config.toml
hidden_size = 64
num_attention_heads = 2
intermediate_size = 256
vocab_size = 2048
hidden_act = "gelu"
positions = "learned+rope"
attn_scale = 0.177
init_std_up = 0.0712
lr_mult_up = 0.936
batch_tokens = 16384
train_tokens = 81550000
max_steps = 4978
Each number is 128 + 32 x the weight over its row's rms, rounded and kept within 0 to 255. Layers, rows and columns count from 0. Numbers have three digits each. The size before them is the row's rms in percent of the matrix's.

# layer 2 attention query, 64x64, rms 0.1, rows 17-31,48-63, columns 0-63
118:177182107155132180159186165145112112159116140111080125145176101147108193151128170128162162104108152122123157207128118137145125088153147106116150159173180145181105128151067115162149177137164164
139:182144096164123138107118103143123036118131165030099121136069131139121097135147114058127082115112167147114151152128159122135112121128109152059092140151060111183119137090148140121077141127116139
133:109145164119149064111144126141070145087061095124183114113131111151130153083136137166146088186129114127146126184175127102094106150096080145145146189124135174093176108162141131073097107150196136
128:108164120150172188098184126159167142134125171117093140120216128140090152174138123203116088112104074103143087174130128059162139116112163131115170123117135177164124137136108096102159163140144097
123:066125136145164162081195158120153170100159167090106104086079160092120170158097129092081136157141132132118133124193159110119152131127194109093166191138099135086148137115116155157066139136099155
136:107190188113126162088161115154107177128172161163141180115120130102105108146135108082149124092196093138117136109031155130162106096140144154122166172084121138135127066167141142162129113138083158
141:074119126128088172073124112139127120115052147153121152124161134082102091195104138152117167154120155138071102145135135169191108089178192153124114158184139151112157132090141083113116087145175143
133:133146112132100152108123125162183131139171142152126157152088163132117101122156107158178147126111162137112121024094159105139105150101060145165136157124075177079124160177081161164144133185175110
137:153113167056130110078144149157104170088125098152088121164172154185112181093065145159161155106109069127156137140140197128145149162170082123124104125130094164106115155115190118174096127132118107
134:157088149190111157082135092158128155132094134144080181111189070093089116091098100083134122150103124136154126134143153111101139093119076071116117145144129146161175173158152211129145120102112072
129:148134194094132149145110114163170130148119193141146133128219167143174115122162155134136140126178092056126140161127125124121122176119088153155161187113123087147113169100133092124116069101193150
136:102080112173110169169115108154128150105122064117167109129121121147137110147178122117155129189139072151137057209125163127138140131108182170086084150128098137165057125136161129124174110169113098
139:132080092121163119087118169105087155101093116100128176110183107169167184162188067120156101093155177123213141135115124149125121079117103184121132166167112130116117139126086147164110101119089150
139:124101110123144153108059113091110167098172124113160169055107113121054145124100143158138118111142125149107135153098162091115092187115120076132109087111154159112115126096132182074128103139092220
150:104110157127083115094153141132089197168141130088085135128122069067187113158131137176128161123084161050157125147117148156058110130149092175108119099122128095142129173109166129096134151170131172
094:116173176167124142118131140049152073154132102127148159201113169108117155094110135094107128146134134154127070087105094119079129119137157180123141099141164091129086181097131101049097073151128119
095:151157096132129135154118167171100120130118124130137124149171139197096201131144130136151150151147126148090140208141148140111151097175185158144172197150128194147123158139123156125162142162198188
076:141138158129067147106118151109145071100142159036145145154065178116122100120139178037094166140135109155167140164130167106113113099097154137083156157127119133172120110138123079118076131118095149
098:100164177146157099138136159124093165108093156195171121157142146153148170103214127167154168187143143131114178140133138093136124156128109126191182185138129151135166129163152101138103088163180116
079:117090111164146162118121101166079161146140175164086168116106125156143109140096120172132150101139041069112085182082112112132097099100168118113190167068112107127117129076089110093169116110112135
092:153138139150081129145110141106202133141127167117071126134124084111150173122072121120121140121133132132154153148176168102154146135190100104137119147203168109048047120192129110132144156168106101
088:152139146107097181128143100132098190127100148133147142099105172099137070110110084140091175105095082186068131048097167109146103140091140089114135190134115095118126071139153116164139109103137179
082:127136125077087090100152176102122069119112115143145133074169103132134125160097150124109151177095173168098149123092117092182141108113165133112147104188149141121169196154143097090070060137122180
076:083115107120116171122157146122133120150178096111062127134100118140133120104117157138183111195096177074143096087106136143137080113170135107121129159091110162129135199172066133174132151159155049
084:073136129077090135113095161153110151111165064137100125169198130171182148156150108144111104128128134097128168152165216101181131166117168107126097149165139144118099144165151156121096086148086169
080:201137171114119128108157096122115146189108077094151131137177093116111093167071166136085103132115133153122148178143144133150093113151128139124130154158099158197162196129133180116170102128116047
100:157129152149114209131149126159169149101137189124145145137163138117136120114154096116159105144141143099167110122117104146097126159083098123173148205171100095084091127083181088107182090141198175
091:166178096141133119109074102124153128140121131082156114179180146153126100131108126100136148197073097212122104153122142131104149215150092120084133190083158115132111139099142111185146111157106134
081:106082099110080131048155166115083141099086164124108123105188099153121155114095113144104168113155131121171141115137116145146125110075130167156185087123103176088086099094043099133097098159138141
095:103101188160116146119086127086122147117176165148171161123132123081115214145170147111113104152159118134163151171124150124187121163136158045117122109132115200112123148138182134072162100163133112
088:067147195116053143108123151135116164160099216126142148106180118102179130183138109152142128144123143091188151129136134176105127112144127119155205132132169148161147187130105147112158153168131135
# layer 2 attention key, 32x64, rms 0.112, rows 16-31, columns 0-63
106:072171094170099164146173144155124158132152111194192140112087111100121160154120146117096165123061110128111139103118085070107053134150136142100093173113083102125148131114109177184144121093163126
102:059092101113151198071147123132162152128192108092162146075096123152108141083150123073082142159122136115112116148119123159097108106151091111078103130114193125136084082096135101079129127081169104
115:095126131173134076146070111145144158066176112142116084099172149136108122078103138142132111091107179129094117172137144183135047126071188182142127124109132090139119136133094112174137185102147105
112:135132192178163118131174104104100154114150108111109125081154132097114104137123108108105190135083104113087175117156092167125114134081116096069081112199064127153080129175157110127167144071149146
108:141124079140136099116123127157109127125125164069126185164159177129145112127102180122188101117143069150110101103146125150166117125125148131170194198097182140162096061116185126095185113146105124
107:179174094148106130146144114161120095162105162173160097159188146099074173160099115114106157076084141181125090116137131207142137128145178148158130115098140164125092130205141134106143132152076158
117:125161067126116141110089047102097097067158118120136116113180167073092116086119077168107168122123095177129153097119157151101157140109080130106135131117120132193182116050133112112111124148153107
126:111090115108043133131157133103131088107145171178081148114149129108166188091140152132094125120135097143059130089177193132107114080115192105084142111118087137130148114178106143081088097105140146
106:112094114099139141107101122113088113075202141074112124107101076129166096144063158100161149128102115124163110167128090137136178091183170140158132073071080083135143125106073137084139131136108087
117:106156116107069127101133107077073075096148147112139088151161178178109161172096136127046133140150141098128155142070093157123122136139146071124092176094150171130084144116129173130098084095084133
121:161116119085153148109154096106120138124094058148171142121154086078157128196066183109108123117126104095072146117177127190134103141100143128154159148132107106135069118139144176115071165168123074
120:071161157139079140101107152129085159113069161098148113086100157071140139083145157165124158069127159100126124113114132106109126161038142094138123118121081119126127071124156070166175118102075116
115:135148104155156119150094100100133145184177151107147166165128136134118116100152140155048137069133065132082147118112160138095108086145132083088101163114128077037109121151186163168161139139115110
117:115155165114113123098098126099149168124142126068136178075128089165173100113135089126077129084157118159145155107145119108117079102133142139180078130133171223192102087169133120111107153178159140
125:116136135152146153138107195135154135114090153176112204151140118110126155192101076126148077162097085112151195142158105155129114183166187085132097138103131125153133112124124157127200155159154174
127:116124145145075171138127132167171189164156117092150143100153130113164126075156113102144091162150129144123186102172083131127129139143143182169129210116093150099111172173139129062126106064106093
# layer 2 attention value, 32x64, rms 0.0658, rows 0-31, columns 0-63
116:132104154176132141099085109113160170134133135129166094126102134179096122111111121211128085105178184102151127110073124097172125079111136148064103144143160137160135173105142164153028121135123111
098:130143089149117146110152142138136170133069154079117070131169105123179125192091152110135099179161167216144172124102078111145155150134116116138166158096187112187120142120166153171112108153152139
113:175076142125084144125169148065168092122052108085110117146156108123151141113160158069111142102102149086168182163101162127098157114153099169063115084096125168134121166140121188136157132142132154
096:140180150096136197193083098143094158147168108166141160119157151075133152122175096117087170065132134128066134145170140117200140138139071114164152150113170160132107144097151151118109140119110085
100:031105140098162060111079112092143149114122166094126127113138119111141150124075123122124113102139153199141156088137126121109134077110115154136128112125132083097065076152153105134154109097092038
100:087131172138113123231099139152108128130110158144136096095179117161224144109103147159120079149160140135148109167055167133119127143171130139103146163164104155150174161123103140083086151146143117
103:052125138123129136068141138083099085116122127153126089142116042122102134094128168126132101132137134125141158180139155118180103137077140140142133120059147132167147074158079058170097102120126069
086:112114146125123169155137098123070133103040142117086134143108116100107117117163129139087146071179145130160116168071129088105164114175144192140141118183087085144121135074123127179141149089066107
093:128125132181094138154150144109075154100139083130124119125077122103143156126123156156115086086113157107125054149080094147188176086153200187114096117127200156159069136106142122136121178144146122
099:157189124133117146104108098102101100131083137146130146124114070122180152080040190118094111102139111160091086128133125120124098163137123169089059144120116111072104123059080123165124101108166111
104:164166113112125129143116171152153194191141172156182156156142138172073167112172122177115179157127162151128122100114120109148163132132204165152181180122127157127115149205132111145086137134112125
109:088148193085138059157095186108156151079139141136148163116151144175084088168112107135124114186181126127137056151184125129145126139122150131105160093099141117195123143145096183120119133104163095
108:183137176075110105131126080141201104103128151121091173194109144149146135096094113117104076102110112163163155129135149140102134112182142117059135195149075136159128107080076160112132081135135118
099:112178074102118103135106109088060105160127139101152098155177147070135109111166091081128038169126122067130081127122129136156157104113148091145139084109118127076147147161117120148101095058120144
103:082075113145146138092094088106100090170184160082066156127119101114153123179132185100106170067144113103152106071168146145118085147106119068109113123147056107148161109139152150103136138124158153
106:182145084094105092135123102119100115147167146159141137107102145194136085131108093134175176114128106167140176145120153096186150127164132136113159068104199118149124138202183129148108138052124117
091:169191150108128137184111143145100133182081108155169180176133121125143179138074092134102102117118105118133083086099116175170098111210076098098132132139095110108121148140146128183167118165101096
113:103140125134121123153091091170085158143081178108145115175146117166113078152124075143164150156101140200134154075068131156161111148128154083163092188179153126107163084135167092084132146156127100
087:124067148190072105133125141104107090136075121127110131090149092090141141078097090103171156114116154151049071177085122147144151188137076142113109189140121129127097119121128141178156152164133156
105:084181110228108078123114124157136142156152098121139121141169136176125102118075096077150175110087135135158141058116151117103127149071165123126177169110131122068150143091124146144146133101140184
095:129168113121209088122168101160165087148108140095136158037120109115166114089212110153144105114157106137124148095129121187150133105166166117142095135138134166092104168142167153128156130069152098
103:128054131131154097148168110115117114104105136159053129139128149127184133113112094138100082162107088116168129106079117112142118170142130153136137162069087103125084126181052100152133103093200173
098:181112179133152099101128139136127101153146170121075113150087144099158134145122093184193134164075092192127123109190154151129133075132102115129074146116099127158121091068178180091105121124084130
105:169121139135150142125141186138137155137112088158136128101152176088137124153166158158158135125097189167107129160120105135063114173168082143103132201082121166121201126165159057114186111128142107
085:095119085087142152170163195096098142120097158119146166112055164105113149103107152100106178167141122115125149127120131092120172166111143136086131192110079108118115103162138088074124166167078062
101:141080113159070136143146204113108120123225126129103138135097119125132158111114074147093165132160081132162149173163146126162139138115115100169184093134152154126110153107175179125091170117144059
091:132131110130113143135090149057136106129116113114070083196106083141076095123096105155158160103099149084150189090173111096144149166086109101114144136175065128160158133115098134116152145079151192
093:127133108176103080128118167148146108166163090109118123168155162112140134117099137118105149140123108069092151157156118153175191124177135164179113111107144174221128151079066147150146080172167118
095:147179152127152098116096129164102159118142095144038131106130116081143147172118084119141171083109124094089167155150148090080163103095176124049102057131117112139139115115127115164150077148099091
102:152103150118095120179109190167181167083154159172150112173155046151114148163178142105158109148118145132173136126186132167133099129146143177156114188175137080169142154173143131113143141097125136
098:108114108140111110158148164174193169119125136133160117135119149113104120154146156128110156125138133098174096201159140121159110125096153207155148120107075207147115156124167133104083126162194206
097:120137128122079138155160133125115134162122170116168079151133098163094145160107136089162076128155048169067157089151079173102087162135122104142155169150104176163119166084073094128145116146090088
# layer 2 attention output (transposed), 64x64, rms 0.0674, rows 0-63, columns 0-63
100:126093169149116163097145150122054164120108193131128122134142061071160178119076115131115176074122146094127153135207109127111133181089104078130158129159187106149136126131098137165147111090120113
105:132086126137197147142106099175095138141115143088138093135148162135187168143158126137206153127122112140116092155140176145154086057146149164176121129125068098100099114081152084109077151139180100
097:139141108104178120163134110142128146132112129127087104101141149113154146106127138100077132104083163149106091152049093125054161110150130213135124128030115149126096149129075087073121101112136167
095:122133150126104123120112101132105108148119121107204175065173082082058077132071140121102100152119139097120064188105157103126131198094101169163138130120108141099108107101135126173138142130141190
095:130105096094185130194139038068124141144165129177154104144144119125144089169105097076143136109133173110107125108136140117126160163125138177179077131119140155144118124077188143107092171110071111
095:170102178106156209166105068191142116077130096115148130087100096130102152115127181119159122093131100160158119119125128118101135163107095067139113150166136127199117130153091190087101086105143124
095:074113072118157152129165140115136141113131108140170129061130136149138105119162155165101139165114116158089068172191130096111138135182133197150119104174127086088129132218135091172147110134095103
094:123150135122164074157091178141114178125128081130136115195088124122126080103070145119183080165173117156128106108121170161109127173144127118137132101131179184123074106136138091079152178061138119
087:064088137109096125140119170125130146138140153156086133188119068074138164168139138116177144077126120125125091081147131131101112116111082160113178148155176194126064055107147143106110139080103106
079:078173102129089145101143156150144133155130178131113100193146135135074169144103139117171080130130102124106098135129075117094118161151121141157134151090089179125148115074072097235161154146110153
083:124127155147109148090181137116105133176164078166109147092145133133151201100147088067109134141156110095120159049144135090116116107072127114100182099194106131124160099145086127138184136077109162
108:033125096030165154119112104115143149155066134157161120132100074108120154205148114157141083150115100125080085128118141126180089123077142137116141138148109097159122118160093147142146144116162143
106:132134147118140070145123116118188165079135173129137155145149081151090140077128158091169149116182220114085169174121050117163116145079099104081113156146154117127103123175133108123157158115140134
089:119142095155154103133129112109111152154073135194121176129079126120119175189160131058156141151169116197146130189106118180144134148083163115131116159195125157140136094159121184165109121104135173
098:169134115156112149115103075091125069093205095112111120077126177149107139113127069115125143102119076159129127111139148118133104194108108113116174135121098092110105153136228110121118104182101077
099:090125114111072119105095124128080141068130115127134118119076092109178128161111063066156178116083117119154100149156127139092113158097089101084127072089130106087183130142133123115156155063188141
092:112122134087111180172162081069120069146093206120110167138142122119147093131078066144099091119161168148116164107122137119112138174100079117138095164203106114128124160100128174143132156095086122
100:132136194104025134115083158148049126181106128167122150093150198050134163144118140115150127111130149148142180089106131105121102135151119094137140126094171166120094092157124117090133105120143143
110:068139078155157173107119093144121121113114096076079080140135062094136110070064141122157109115090153105146096128116080095141143074133096156095092115097121133130092171102125148074127105201145133
102:128168147117096102152168092088119107131156160099081124091135115153127168102063097102098172131107089144165092074081173158138098118148114122154135179121093177075169120136086172116109194150171159
100:129090112161111095163076108154102131080188120171126082125060123092110094147126158141103085086086128101188181124129180143099080144089159143128117101147121083134189113117122106150081158172122162
100:099138115135150115128162055172098138167112127191127100155144156131126211089079166106125130143185087099087167113154096134115157141145116122080129118162131125082057169113117130116074119117170177
095:159174115095104098139077135136091104086136186133118109117114149129092136114090087134168042107134139165112161141099132102151173094109127151075157129152184073201136132098146140165197133092154130
098:141139135127189139152112092088153117187096123205114132063151137132164117085125154197164135140082093132103113100164162094078124115085177162090166124164081151132121130134087134103081112148171142
091:160084102124181174121181152117146148192168103108148156120087127154190154089179133095139114108148119109127122112136141130140096129151146197117130165091157139166102136086111128088234087105150151
091:101118118082192133093090164131065082095156130112130176126166098155135099136133075109159078123151124077132075101122098110110068173127133151159112164135141186139157137132157182128104141083124056
094:044182069185091108106097109110135105148181104067145160140134114209182096130149141122148120138145115115124205182154158126143129116117121132127141134123168116128102127130092112131178115100167180
085:123151081084172137215119137151120132106171135111118138123153181137078152077167149175098142175141150117103163177128091194151162164098150127140124122079143165129130173110127135139139068100106063
091:123152127144121103131076166134207149134148147151132112101149128151110103121083109107094094120086157114136101145179125189099145163086113121148120121143079145060067122127133129171226153167150073
098:090122203115070170084119107047116100113149144157064096116186121122125125082122135130112084164119159174097081134135165135129140086175131085138096116148111113137080152152158110155134105062109115
086:156117152056113131153195145144129067120141072111192139106097152128085132085142148137126152080139109153117099141165124150126101098105172119091088142168044192156098134096119181101120151110120148
096:112158131105148124146123135151130153156111147091161177109171109109108097065156160135168102097120033131160143148158122158167134136126158106249131143113178096110146161154114136090172148104159114
114:156125119105112087143132122143130060162161075134145168136115180123104109133140171127110089179149084189114121062065097141140136078144135108076070162088085151126098107110176155074138138167128132
105:147173110130093142097155177128158120142144120137134163144075104139077110131130160161071134145152149075125132105152053103111175163146124120088132146154176164171161146218173166164144127138099186
111:080135099187140121094129120115112124103142132058157115121105149113125070123119092156143119151192059105183153065163131155163099135063126091143095113155110107129134102110217110133175150128145099
100:091080149147119145170124172151178182097105123138071070146136155124205137127120134126141151144121128158122195109159081191106136077126154124100157180149145095133114141192115125090141108067104103
095:157077101140117095124111162170168078145144100133147172151071117174103174123175138193116189118137090137129125177121117099161105135175120089091143156166116129126137176158059137141103096138172071
100:110129092160094053111125174123091101189131147126148138222110132159110091130161061115116154123081153152108139120112142101106170075177130139108153088131127121082130122089162096169195153125135138
107:193158181115168090142108106127129073138126159130112159187108138174067178126106105108165130126130090106131127083083161132163160137086132059122131149119148163188151140059140171139105159155143161
089:130077108115105082134125147122117078076146183086090161107143155126129150191139093154077136087093140118128162118199067081183114103106204132129123080142114082155125123143165127147138102165134110
095:164138128193124090105134091131138144064121142128107133062132167101093106053127130105095122131126090194109158169088130103144181175079143072110161140139128070078149143143146098079126136140149160
121:133121149145127113117103102103120103092131101154116181078068114151139077201159091122082153119113106096127159111101186090158141098070145086107157080192156107080138106134144151062131110113123076
110:160099123121104105131097143136120124073109111081135131132124110101105064160087149171155142138111172119134138244107096168178173153150129137108077141065156102158091141125142110127111120198157097
110:221140099204133103184109149138146102141206121137150121151148179142119117092129133129096125120125135150129152178109121115105130101195111136178088102097108117070123131071157076102111138115121072
115:129170078194187153137168157149128130148149084089144139150100155137144108202142075132118148145083116102157068078140137128096118113189198113173131139130095112118132133080191152123100098113153132
101:189087147123074149116121128141124129086135143091136094141170106143128070135064114144140125124124096118093148101178147094110100128084052133081139098056145133108121120116121043061168120087132125
092:150120130160114069163129191110102151135110146124094127141090115076131123140097205145136111126150137133125157128174135091111120064116175087138072075134129172088175129055071130119109127066142161
114:167126092148139154130137134132185132114108130085104081141167119150045098116122177146065108128159120110084163133109148150147112150110141178189111198168125125161092147130097132140182075125053131
101:117160144136100170108090204167121142083168076150113055082112107131137145103153148150172148178124093123162117145165179108128143110124150155120170044111147134155151080156132114176149085158126162
121:153103098146182097153212137137158125094157103140111117168102061200092139151087140158109186126109132136107076171147137105122165138134150210129123115137125132147188184113095167150101142126122132
084:163118155084101064136152166119108122114148060148102147068133156127095128188141146109150126105097113133110111125170167161110115174078083073136172124141124061137148073168105110182088112082102136
108:189083114119154179132131117121090167134080077205157159168143117120160078116167143158124044100143126138123126140119134094124182120113122171109096072155158116170159169109153113171082124100110114
105:141109117118150167086181125079120071128097111080106137133177130121156128122115101130153173192160166147083077123088099156155205151101074112136192135090124141106096106115106083146180096103126104
103:135152097116116152120081193093111138101114135074119160157099181112102084103184087123114116096084177138155078147102176160124058133112156140182122124136176135143165133137143093128188134073096089
113:105108122177132157091192101128122113164120087114087140168106129113135113097131165102083176128109105111128091084176131165114069200182132081168114154108104141102112158146089109125036121121090124
106:070177157113145150084118119175115128103131090062118121170139085127176125141142101038065156122139136110150186153123110165159107097176153094171090129099134144126180167142106177160118135134124158
095:098139158114107114156115106130130123015097185137109110193178101114087136183123117156132162120084160149132078204143116111128139137118148097155125112152151081089154159118163114142063129137105099
108:132136120131115085147137092107188205144067134120075116175127173122136105095111168128107151121113079135113137137149159160157140109057166201145083115101151092127069122117096069096132166139117163
102:182090157095190145132181158167086174129067112139088127117126134084146129142100131152134140109169133161146103055098094105121080120121166155116128097162096178161142119119197138132092162159158073
103:155128128170114152080131108114155107091052074139185148112087123092148079134139109117118124105104131167123126135082134109125085125101093130103177128169079065120101081166155088168065167122117187
096:087099089105139154142112085144055108125093099075148127117098138139127123106181114140094158110179091137140139164147169124137147080198084148164153100118120120201140159138139121078060133087154178
096:150153052133150097150126110176137140178134081077181141109112139157172095125125099075137158062131104076161147115082132106131118169108083117111156149109166134092165068096117127134143171190145093
101:076151149197151119127097105052133178158140165121090181089161150132160104123095111149096111159108098125120178138108123084166103159123099123140096127075228119138137112147176124160126145130144081
098:140136103165111100113123105130156147078140126141122088091087144128121124233079140119118141161148209099154072097111182122133097122143161158049160104136115129134153131155162097193096148143153116
# layer 2 MLP up, 256x64, rms 0.0819, rows 0-35, columns 0-63
101:188085124148099152110137091165099089146103050160120090109130124109134113131124083066155132085090162179096070155107179136113102090142105117120168189147093165119138140144123105094069138171145095
108:123134078113105177119134110105150129117145114132105131145149134170185108121092104103132172175149144090092157152108186093119159073108122094121104173131155104051053097160153181111193146121134072
112:110155168175205117142067174177131163116151065092163147122135142110114094088126097193125135098124084105135159125133101184089123163159110113135156148177123148157110119162163127180163168087153105
084:097131157141166116135147082109167129128120069121125122109158077181174145092131122104122149107129154171099070108146103076116118123137106154157108190124054183108090128210094076088102137095138116
101:121113097137129163155159143141158105181099056156083113095137155154124111133187107098094132151139121140079152049135132126081127088165090152131101062122091127122184099167151146104082096195119112
090:127134131198069133169132119125106069095171116109129167150135125119135143110038183103154144119082133120141155094101156178144164111125121142063190116146101145120177139150103120179161094113160178
087:116137123077086105096123140109193127137128167098112108147153181121173133142158122175110159149107075130125120142160079086137070109171154094112149111103190053144124092107150073158167103181088124
113:127092152147126157141111153169119181122060174116128103108131073151079081147154110129150177120172121113137050188123064132164116136111116084128160101160121143181114086157108145112091107131178175
107:177102150167088174094094114108159115166107074166147182099108161110115064088142122172128136139079091133123146099110170056062130094112090081127135121157137119087111132084143139135123130185162155
092:085159117116151119162137070106097071090145182120105105071188098135169163104118111151103116151123120078149070105171142114123063140138084130139120122103042180135094153146085136117134095092135137
091:143092137178103170134117140162176189050104087176142144079167122090118143134144066155082137145102061119139119145100141142118122103081126118121172113158161087133092152169071139148108177112158113
090:175215146177111141140108119075108077107120096144158124194126147128113127147096124166137157129103088122116165136117145210114106090150085104103073140081094166135154153154131122194170153158134122
097:134107151113148177071125124191058150111078100141103096101090139092128169126142164142142172163103111126133087095175115084136139148127084098126091147110154145098126069111059186098150124115119066
097:199088129130111190152177137149079120096130163134116092093160077128168114129095092123133129171142152166131164072125161140109109155084127113122156115129198132189071134191146132125100156139178160
100:142145105125115176108106158085183122078152099114141113175191097133130102148156145199146158123107096085154199132177156112120132107132144155158162136123065116117114121069147179159141078160077097
091:105173089161128178140068136130129111142181130184122171160130157128101072117118112098105142130130156130165167110108129165147074138123105069129086177174184104150130160171121132162127126179182196
105:179127129137129127160137147170121144101222130187168110111092096091137162164078136132121161130179117105078116113151180122170146096144116154134173155160078146103086137130108149137105074109194175
103:161120143112099105138126087182098094140129062119121094057123124107123124158103111062155182143145176130125051126108166143106154087191116160136154150131112140150170129167090200134160112128165164
092:107113076104168104126096088057164177120145122085103102135098120117117125083112084149178190146088137143149077094136065113129147105132114156129185119154087133121096165099077099172119073165113156
117:093128184095147154146094156101131067140138117078102134085126137135131120114195138140088098086114121159081099124111060071139119069162141097128091109118102171117180104169152178167137070154155115
098:124106134095126165136070151138122167084176096184102115129163158124074103120105059143158107186122151138097083162151131196134089107089071124160129120146151137154166153147120106163082172126177169
086:136147095130108135094098166170149193171142112121155145097095108186160098175092109088166191159141107130146153098134098141164124110166055158143153177150134101116175153115154145159160055162116106
104:190160143111071117111080105167109158144115119074158127097097115169150081132126199121144178104087144180112165108138106120111129166095118157137142167157155168139114085181170205152142109170139125
106:156145143109154141115091104113125180148087070122167141152157155200147086095169143146105118112075126129085145134080097086115178111174087129094099173088143071096088166107162158163127121147137074
086:111130144197110118174079159140079151097075098136124093135114107125097078098153147113127132070137189112114107174116159115158165111118109124103131101174197101153068131146178135119173181175166137
114:155138102162158098111146118154113145124146135115062167130106161097176109195130107150179067146124096076100096101137126180084048088167153105129152115104127142149078086095172115156111163120160163
099:121119071124138113156115149087187144081152113083130188097085186112105139073131169118194110144113142063136194152094117142186128099143179141126138139087149094100115139145162157171118104092104140
108:078102077156154111102133180194190074089113093127120143119161198074111157073173165148147116109138124091143124079148072135103106164140131163137114179145142125164140149172120101166121155128102114
105:071080120149165070150142145097143100124116091066090157138075186137127125103139140125165099098144103054103181159133090124146067120132187124112142114128160162160092129122133120120168170198141122
109:101151156151124131153126135163102141059152141077164124147200055141183160129202175130139197122142119146158108111096096106084117160128129194137100147127155133186121154147129158156135108161157109
106:102141092139138134151147088134124073085169121112133118130142153126162172153096147124179136106168144066157087069135153165120133108144133145192141106080137066106086116189133206126077105154087101
096:089221118105134095161080102150122150094134126136105066147145117104134112146144093107086155112106179128144161171167098096111096088151059188130097168131119107195154127137183167132123109125117165
109:107137164140170132055105095166079136102122139168120036120084110156157124129128148100130158052108146160156142099114146122120081138076106105123167079155166089162100103184097128140116170097120151
110:127097090100119110121104105160119136128080177146116087163113168122116101108216154172173155137095187133151088094100155103152146107094094105086108134142174146200118095109126084143141055135170133
126:134146135104097150155047189117109127110152107152137173095117111112119128129096077157207088166077088112140159152166100129148179157162094101103108130113084100152155102069088174147154121105150089
090:143135122088105099141105113159136126110125150029157157114155101086106087093148054099145131124135112139061188129070087139099113170077110090148128156174172099171139104105087114147145110114154148
# layer 2 MLP down (transposed), 256x64, rms 0.0792, rows 0-34, columns 0-63
092:117105104090109117112117114092124180118104162125156102152099125125110119165147186213126126159136030073208146130123128096162106121132144114072106144119108130140138084193154128152123108061124131
103:176116185200129131090139139166115134086090165160132173115073143134130130146120134144160132105140149103120189195124136117138172177104162140115097144160062146128163148128091095111103155034130148
120:132147068149107156110078123144092063116101111110084123109082093148170127131147105214168136183095157156082153117122107094104116160099116145118105138073162095154127159144115101160134135205072126
073:124136058134089098191091171147139103093143150127086069141121162111085124135099121091147106096087117120100105094084179105175135107149127088113112115094135116115131108092149160167135172112024100
095:179118080142086083146096117181124202088141154210135149156132095193109109126102112095118146098150101203088122131118142153086127154144150101151126104177149155146110108126115167083095149076127128
087:133155168110158094175137133151122126116109099148058161088128116122074123139114117112129062039135162091092099080133130145108088098147136108133126133098061118065167111128169115151104187135189127
098:127140108094147136100193104090125134155081126209129146164131221175096137156132093138111143131143095078144128107100118146124161101091133107125147181172133162112069141189104145166078124126161093
114:166076174165115125078128120153172101143180125205144129133137106112101122141137097124084116119134154103115083122187158127126159171107088110093080113115113079145057134195092153097126065094110135
102:072145110153155165188171130166093098120133121104152091171120135091160171120149106088130144115143161177101115148141062146186090193107165138176085132114157133170069163104123088132133107094138086
091:157127111174118098115176144135147197167101129135171132125076115104128178131097134096204089119130177134141123154090141080188140147093182176140132099127150133134129189145215134110123152152128166
097:128138138128124126159186125154133152129137175098126057107141068111120130163099124155163162163108100190152190096128181100099096123125142130190070124119114106135201134088150155170175119179092149
087:128130096145153097187144160114108099193110110086100144131115118162115090160121121121139099109168105165154103091160185169151143087121160101123107096105158095049078140144192169133120139148181062
101:159082118148114129141152168126128166143113135146128144081109168142138173158152148145185133169103164132113094164104187155121126132057186195147108174094136144115178143124185078109100172163120069
086:130143145121170098146134142095167057171113088105107230111153169122124147120158136142139093135129091155119111133132103027176115103126089184111126142124127144113158155130113147115105123150142041
105:131117110100165116161143123178030138102128184130119135183138201117116132100156171153093127084101151067126144103097194154146120180139132141136137131151115103182151163151137080148129168107161086
096:112105069073147120134111128138159162150064154131133099123167152120132116132170172079196112148138127060113122159098111110076169103092148105134127156100119178155104138132098093069088199131098083
106:089093133139149127102084157116114125138125133074168046119123090111114094128119196137126173117142145074084147149078159183196219124081118115120120109074153149092114116150132130135114114141152158
112:115113155146114190140145185187113145174048155207109122121110171167137134151157140129149177123109144127132183150128175111125163121162169067130160139151150099075092115149149154099120108106146183
105:080118127144157130153063116131079209111180082145188123172133088163140140131122082129130145145129133130188119166090163129137102137182102138102209140147095112178134155112092132100131161104100087
123:146135121121167122170149149090136101135156103160082115116083103145104129145087139134149084145075134134154126186118144071060119138112113155060195168170115122096125163099203178140090156133078139
107:127079136145130111120188109127136127048095129104099140048140127111162110114147097160152160082125129106120177128124070043088140171120147136118069092066180120141168112149149130129124096142158103
094:116140094104125135137158112142133168199167098136208134102160134149139141175106090127122149122178161155052133078094122120188080125173124112134153109158074130143129167154105083167062097125119146
117:116179175147139137099126103218093141083169152129145166137146160110134143102145050165135137107125208116133132092151108098131137126183172116139102140114162102151120132151071074173160115096079112
099:105114123122178113086146175131125095116177139146049155082139086173146129127087137095157146074111157150153135183173168159089109128096132071168166116114098101083134120113153142108123188062111115
079:135141119125152149137209065102104120129158152175111106116156161143064090108139110069098123135108134136156087138130119170135185167107065102163147159063116108146125130077108071098096070109133145
110:089128177131070198133114133082161100119125079094159130133142090139101119101068147073090113165124133137074119129156124134155185157134126074098107112077122082127144164105051171121165092139143140
110:187095129063107152145088150137177136166083079121158119109139118176115101148161032191151124158130080125110068124108134079079127100087145118147127125142144144119119134133161192113119106140175118
097:096115208092096107174110082120074127153077161136104150085143150127071118100079159105108138095108120133104163144150137170169140113154136144185104165142155096120179142161094171126156177136194151
103:135138166107098212126103097127132139127114143190196104138142170083136135147116126125099147141089108153186121124124159088112132169081123149150075111135116087133191102168087154121170057068138146
096:145054172107060133132139126109163152142091126115155146149117192114126139097069108126174096144197124094140150122147137117123084158131186129058070110149168114115130116175109146150073171133121086
098:116140160111109155141118151146127140084089167097126199160123071083141124157126140168168111145132091140116155092149094154152104136093067142100155089136158131132148187156125238090117096080114097
098:171174102109103095166104149111128090167086128133183172166124115077139120098136088091130102113215126080034115128173107103141161133114117134118114131173104128097141090150154157122150113058129151
107:157092141111155083159136187123163171076122153097122149140076143122123116179180128155144115181152121133158067204127117160135169106123159143176151166196124101133088138134177098129132142097071149
118:090126118137121115115177113176105063098157144127162148125190101122142114099096145130140173072114092092082146113136109163112141202120156111144128143105110089097142102171112175125182191118184196
115:120146126177165184114182113138140140056136118133160087153128078143138170156115162097104193149182157149160099131122121206098054083144152111154174151156078135129116131122170101122146136092110120